{
  "num_attention_heads": 7,
  "qk_norm": false,
  "init": "normal",
  "learning_rate": 0.00915,
  "lr_mult_o": 2.0,
  "warmup_steps": 200,
  "decay_fraction": 0.545,
  "max_steps": 12052
}
Each number is 500 + 50 x the weight over its row's rms, rounded and kept within 0 to 999. Layers, rows and columns count from 0. Numbers have three digits each. The size before them is the row's rms in percent of the matrix's.

# down: layer 5 MLP down (transposed), 2240x448, rms 0.0256, rows 1865-1911, columns 0-63
# up: layer 5 MLP up, 2240x448, rms 0.114, rows 1866-1911, columns 0-63
down1865 100:488450473464457447493424448533514448435451477491498519437495562462474492468447533478521540443526492472486547609491563492545552553574523485397481509500465539489595472507484487397584516493461553
up1866 100:593511452583540416431516527538570467435483477498505496407447520542436497467536580474506453564498513552521536579394521497452508449450546535591572524493479448466527487472504464549509533462558504
down1866 106:483489459421520587485518495591455462555461497516474532517531468504547438521552537552441574446468462493601586488516516513538517479540498406501436515588493514497526508468514562508457571480464504
up1867 098:482526429528492513418511451599524437520501421487474366478481474447469545453515524530513449580535497524483539534540609552421399523481506515572540498508514573473531574531508429486459480501515498
down1867 092:496490553515477482476514483533521490514574460536517479468475516478451470534583482461435552520532544562457503518438424396463525565551503485500517413563527514455509463465506558463537521480581532
up1868 100:481456564400481418544441526532481497407558507438404506487457444473414462483525486524436478435550530552485587499501501466502505566518490610516525485420512451447469538550488538525473564579513563
down1868 099:426539519497411484466530382519458523547545495508448516361510518547414511469395504479510530504508399573492459490451551417474557464466532508482443567536477416522463465443449539484497553455609472
up1869 097:563483518556494636347461517393567495505497514470575470487501492568578494544494516519587333506488464573400458573520420461488502565485491450551531457557561494490470525382494518466494537482554545
down1869 098:491565426498453566570423482543560554584508499501461483470491491528480510561584459474507512511557558522439503545473472544426484433507398494462469519560443561453458553490555487523450486454446495
up1870 101:523414492502501521453464467561528548595422552462475487425521530538483454503493417453523475452481555462518560514470384481494461467459484502581515485563583563529419514579465566509472502484422460
down1870 098:522454465544418405469483540519536576470582516584479550436452479550421452501440537464460613492476449488530503522485527509582505620502393554536576484497508543462488390525511487516540420557414483
up1871 100:434552611445476523500529502488420496555470596563454485494511446497466439426526515547568561478487566516555572438462533465507509485631526445402447431444606522501519503506423491584553480425475573
down1871 098:483560475545559544547523477555514517504429455530516446581427508452447439465461535513506438435465418558494539549515380525495589442533572450462567503564481606512559529516496584451507443476586483
up1872 103:550408536459515611498492483536511439504571483563502515447531452506560501508621524472488594493454589443528565445522499555553434482508476474543465428519461517530553448453457453563504517538499559
down1872 100:503510462543495518511565472581549537527482537509543378524576494466385471528545422557504478517528541561501418411504643488470444501524531518463557387531447469473562536493563485543478481453547516
up1873 101:430507443601466427506416564471422499524408502440594600481477416462482571449462408535569509384494483555525571517566407491511396547421512419484385570520520449446428446476466484489473538482513440
down1873 107:589491528473487485510428519463447464436522534467562558505559570482479496437537539514437446469410505508475528508524533487526561564519535454505513545480548510459476611460550504488476483485475505
up1874 106:539463488395497497483532424474491462531446522570497529535501481503477447505522499433502439460536492494457521494472467499445568522576530486459415548472384437475498490483481478429485523428536445
down1874 099:428453421531501535527436491468505458508592519532524537466494464456495452510562457470441576490639513489551442527525479490499507520474494383479450397512456464512501477509568429486414447492517569
up1875 104:519512458430530432550426510547526537460537531442476579486475574559568485465560505482449441452496559511443444508561494571476558472544510550427430440485480481491368509460533503512439511411522452
down1875 104:584518465475489448459460528462440542513456519537519502484631469536481500556583563494563514525490517538474474495438520476471421463493465353584537558551422495533560494443418544426530542534474477
up1876 097:464474504559579465436436490491477542516523514491502481407530541540461436528446519421465489519488510401514501496460502460536512531440545469550582378497535500429500509533386454490513571460465457
down1876 094:549491458537522530522447481425493414476487555490539429490454525597469609484526508462556486434511432534502515533510456520518519518384472549568498559477461434483490632496486548511523414630548522
up1877 102:518487444442488399558467476561532531527502456435397505476477486514509460532631460452480434517489563533417583483531549425504501517572403552504477452475533530605542411523576470512563391452460471
down1877 100:487537554516557620463490520496448459481409440507545479516544538536522476516534548520466563493391517419508485539509436499483530522478484527546454416478505481566416487533486517517483554481487478
up1878 103:564472432508500505544491527444506522463452494541521492502570442426407534441318510494474513469500564504533524522439497455574455426536557463521520568429592501448477563466550407465413577592492521
down1878 102:451465513473434460534531510553447572489446542530505534586528526421535517469444545488501499451514404451388483600558548542427506459594549526468477552567549492552486534547487480494462487467596463
up1879 100:538511591470435414497470534515594501379474470534520555507505498451519547466471557532593460545486549545494500512426440599426482474565439509456545506431511455446551454487478578422449533507551510
down1879 096:465499509593512544364479507472520584491478508449403491528595460486486517533445470435502423568561482460534461473520520561515506486514472519473597491592504440637479495466531431451608483471520412
up1880 100:533463498500488623510548478571464521560480515484458507473532435451438485497585434461455520528547497515551488573500418447530545521549486509477451544533467527517524445468525508457573518576479537
down1880 102:497499499559432407540498520511628529524495613468480543526452520414437493546485493468411467482465482582433548468503479439530485506473538544478538480452469398516499441444545500447582464519501523
up1881 100:452546503531550531539418543469526514461524587501496569508492546605592552520514516480415519555470451406507490470496494513503462481507413500389502497477601465580553455423383556428529505508524559
down1881 095:576520369456548493515464444551569515505549461528503437457464468548420472567452522502456458369594538535464569561556421480493530493546549529483527593494444479485542513503466389427478436504449476
up1882 099:490508498467385555528472512468512525541493402502420509403571497446413536517552528495540486446482422561456534462484506523495469538542522427393483587520591538527538601545469447524471459448488493
down1882 105:481623452500558500530549483554501536414416556455471458422481540523528520465434475410520555471573554457485378569514538429527494597514516615541490435508540558473464557452543540439497532536482511
up1883 100:478520436531514559505335504531572469466550516512591413559523627534530535517518573429555515506474461455529448522502536436471531462492523540437349539569494506552426478538467572423582454444533396
down1883 100:411489513549472505532502494484489537596455483496440586443516536494461537494572512635471493539461510531559640567467511536504448535396510540545539502424431457509499533543492497533550527551538524
up1884 097:515593471450547516493580459485549510564566571560554524548475490465554561473536445464546539497501453459515577457446546533465459551519435486589525506502430523556519513465530548503595512489512486
down1884 104:587470496539476462515476422489541489476438512477507563457464513472526519535517478511473446563522491536543425441519485410488597439486592434568601546449556420551436562472390480421508506503453483
up1885 097:401515471451473549475510654495482467587487427460479576475488507450550437490526520451356538486556524530527524433439520508495475513496502536454413500579492551507526482530532480473462571552495441
down1885 103:575412471600491535518504445483549507500517561470552523554456472526572471530399407516507417421460551526531525423536595517443486495527465558539502515515494514395445535413487491486528598524507514
up1886 097:509509449515494461543497433498442510572467631486497526505531520592576491463556470539379525482462479504578541454551478548542502434480573520487501489534535555515504446484502525538473433571575602
down1886 097:518502520638478443449486538498535451436507411483503482511459525493575503505545518493561514476510542518453478464444581502518471562511525535510512462527549469597389434454466462544550412490470509
up1887 101:497500518454544547571485503462446527453531508494443541435467477545537459564562529551511494465439591554478484505424545578506480520479458469424418530543437556465510419488479522523496537413513501
down1887 105:507575451473400538620497465433480499536510506474512440499524492531500601618524505577528480510498589495550541517508521455491567455436495466482522522574499513457523533495578509470424562553564504
up1888 098:509484522498611497461539541567588535381566494495567496523473534494510459550538494485439556454561479496584603512420499575550600540498496471591453525484429455541471554493574490464519562536572487
down1888 090:565500549590470448535470474452529504564497497515497482440528479424523475498485456489468406566450471549495573508499510457529450398585492514468512511592561583521483492535485474526589463504512503
up1889 099:442485464421474470581471563538520515504482544547476469471513506491458463432600489529498431406617578514473480517510424453591503562548507575514433525580482511477557526488509555436493540471461403
down1889 100:489452560494494570426521470499546402533472389480467486478446469497529503643501434497506465555531630514568518516514487553447436491477522511495486512473542552470495557534449470477525408485529554
up1890 101:516521539417459505511497551576385455470564482510464495450536446538546451561504476496518585484496576587502529491500509467557506527458534484521396502524497501490491468579488507518463502515543467
down1890 099:465458451595550582495511589543462494489502460526486428543535535530456528525528553531558461473549493487514435506485511483480562459573525522538589474478455467495486453523450487528539523426484601
up1891 100:511522592488523501540445443523468505549469472522552520540501503504592549501550513533539518440524474440476452609480506508446549536479412572563403567529537541499437495522511462574467608501577482
down1891 098:552484545565564533468511539477422485454529452507514430575489487474450476396423467480565482551474513498586485501558550500540507507466448518491543470636439523498637502469526464404523462437482490
up1892 101:453378493515440521537524496535506463477417491441449499537445471522529496521542451556504490568532540507564507541453511504561562530507658510529525570539488446522472501474475496516388591542468519
down1892 097:500571466445513481458438537434427572518556462550509513542520490495463530458456412487508513424379442458379519486496604576420532431525396429514505434569471497520501507547445437518552480602467541
up1893 098:527470493478612482406420541502478577512501408543542518579559478522442487416527388576485531507425452536448443540524370482511484473487564499534436537469539471549548523542539527454569554443443477
down1893 099:500495550473431494426557519567503474501440521440526493607507550491531468565452524539586503412534552545414397369520616556508607495415513538527562463459408484530553447493473481465481453565561493
up1894 098:536520573589404516531495541518462484499487535502441440514549489512576572479493522511545491464614564514508528526576489412479471566440439451466506543433346583453364526490416546456549475481477568
down1894 101:415495507525523429525492542408371491520496472523496414580527544385509475502506528515510541551504409428482524484443483501447582454512535549488532506513622534487609496554554452596475436553467486
up1895 100:483552498469521459493417473522598498516479493484462486460592461575445534465481520484429539493495405480488521407516439491565517558516402594535495441551480472510492473448484485557439496508493444
down1895 100:540478521471499528496490555501473491520511522447510494576555523548501520579556469540530502514499555541464442522449549518410545497542556520476494514521538528483449473485508574573445489443538531
up1896 102:483448514472547565531445486490542579576539534559517548421541606561530493521451530488472528507546397545504537571505469429549547542468397480516487459634518490501554504451539566483520490447449511
down1896 103:609551538478513481515542497597603446497530531484508402504511487509464516506496487563484540505539512438440492531489475497474541505512577498396551480504403478505418445501577542577533541458495422
up1897 102:537527531568500490606573620543495544582514520426551519430543559612459466529544570477451469431474492486540440563482477440512504577580533444447469433549533449575396475496462536446439515481536431
down1897 100:471468517439472572471483470558423493517454554537501493507524556446576425457549460520532478525432398512444457396503524514481476456595505503559462583447492560381533485519458454458463446476509499
up1898 096:551495455503420500520474496494453463499563547452593630575484421538560468456502465489447560476481428475553518382544434478528569479533426472482509488556489550528468466494508460488570550504536566
down1898 101:554499384509532588485504546587583444489477573576547506555628473400458452585494528484485601480514564452544411549504546443443546432480438516586457523481446465545507512481431521506515622482561494
up1899 099:470507469544494421586579434432473558546509452468594454430507541498464519587473437566493563450500480460303529583512526570421557540420527498470540580529506511522448543527561475525488431515442466
down1899 107:470398546554473528433442526547586486481425460460444596437438468555437449555508549412523462543515507500530520446572456539454524465534500488484460529555513540492475420631599415526576379425568526
up1900 096:510562492494533468444400471543526516534456489441551467473465552538462473389450638486404505538537470454505496488418608554405572451501539537589426521518496575459458468565527494454467472477452520
down1900 100:569441405565465510514545478526523415504540547542409493478426551439491441495521463453518526565569475513483478483586523423539489588502465504488493466594490561447555566404479512548511501547396457
up1901 105:629491466519498481495484450489361554556557564510548545507415513531465516494519577476444606523489487511440534553448418481444421429467526514421491436583485486505472519460507487400490500441435475
down1901 097:476551492596560418454542533546501511432493484446478419530460516498488519489537486531453486516452424505410451437491441482465490493484500529467521436497539476490431532558478567504589404550443473
up1902 096:485513478490387535548528516366483496565491410548509495510477561583422413549447584630445436552438421423516441439567441518540503567523508649441442473546443542588455429453528439433562504486521553
down1902 106:520495516481522477408516551532557539496501461560486436617502495502534587527488507447472456549483454434506406462474544459510480436557471414518475497561561518446495449513563430473495539486454449
up1903 096:509442539459446550493538490453447429492529541528659582570562549490453554542546524519551598600499499454528410491555455492467516537509489438434474481496508496482465438559477454530595474496521451
down1903 091:596553512515399471408618553534500530473533398496446484482518436550492458515494478458535550461493554399434542449503556542457533486539579464508460450516491442516594517509480536536492566554518442
up1904 100:492498497456519425475485600460455484513455650506511527569488413561425541465506504538462577402555573523568504538556551376405491501473449610497534475515415594559489473492494468600493512464589484
down1904 105:479514495513547557544570565563573530522546506504422498491457570460420518490550543572481583554508460553538489500471384530481435489472487468610498509590424523586492480498496493578539490515483508
up1905 100:505539557466403540541532507488412502623522540478444446492504512433467457568572477519505486437476546509459436474465466511489521471510511508554463476478538458557512523554454455473569463581607526
down1905 096:520470510465535619564560447525559504499551479518499500540489574510576474492380612536504440482512595562489466389447486525505523528482485543426552383541511486439514493509509572543633558529464508
up1906 101:584496505554478490465479455556467528520408497516525450561575361564480540457452482524451470420519478460476476429467500539455502502502455506556553535549472479549539396524466510554468497584433598
down1906 105:454523459479529566526557489517519489532485472432504492562477612558467501527505445572519514528493478542534452480507527533452487452631466570538575406486443554511521516485533520483498510470551331
up1907 095:535472424532521435492492518475439451464497549567442542481511496472457479476479465530517514442540487499457499533544515469537594574481444435558517410571350494522383479506465573430440474576442565
down1907 097:610546513508502492507495480532501503573481419439574400515516498637504478511515385493468538624389548497488452468526467471465444477475560465472471506467592562470522479548526462537525466487553469
up1908 102:514531521445536491430615518498464498545485542444555533606463629593484488435562477497501545499474421571431530480500495551418521451492503462600530563505336500586528545452407566473508505555499511
down1908 108:578433596548434507573442463459538495458525537494487521549527590466510477612382471407395574542481505529526479549501475529495457467405453567477596493522510463520520440430489456602457424480430458
up1909 105:478413448474480516405571550425514538501495458525410417474509506452492502408499616501538483488484531415448599535518555550467579489518481607539487538487447461535513639558558545464412542487505488
down1909 104:486578570509427569489561511527499460467467474576533507555371497548521564510517491451465601484544552533537490544515436469501450570475436457502553461447535508478510482527547457552656468535509484
up1910 103:424554410567608516571511490477479546530512443433537561439595438524511508491468466445413526379464450483429479465498399657503428561580582557472476510462448481486515398438513460499550490596522533
down1910 105:529482534474546348471518582523444478406502494490408481623526562405523544477473484547444510538478504448517500495611504474494469468475472517444528462588552619499488511459528482563520483459505586
up1911 099:555540367460482533494425493525524577516527475526564465590441492441564435519488397517492524481453547476525401566446506541543478424519496527495495534466386597505591511496640596493424571527488586
down1911 098:519572483478450460402491530453455555482536477534477505483523439480490526456521495522561515433522452439611624420543512515475474473518451447532557589403581435422535467457510459427518446473519575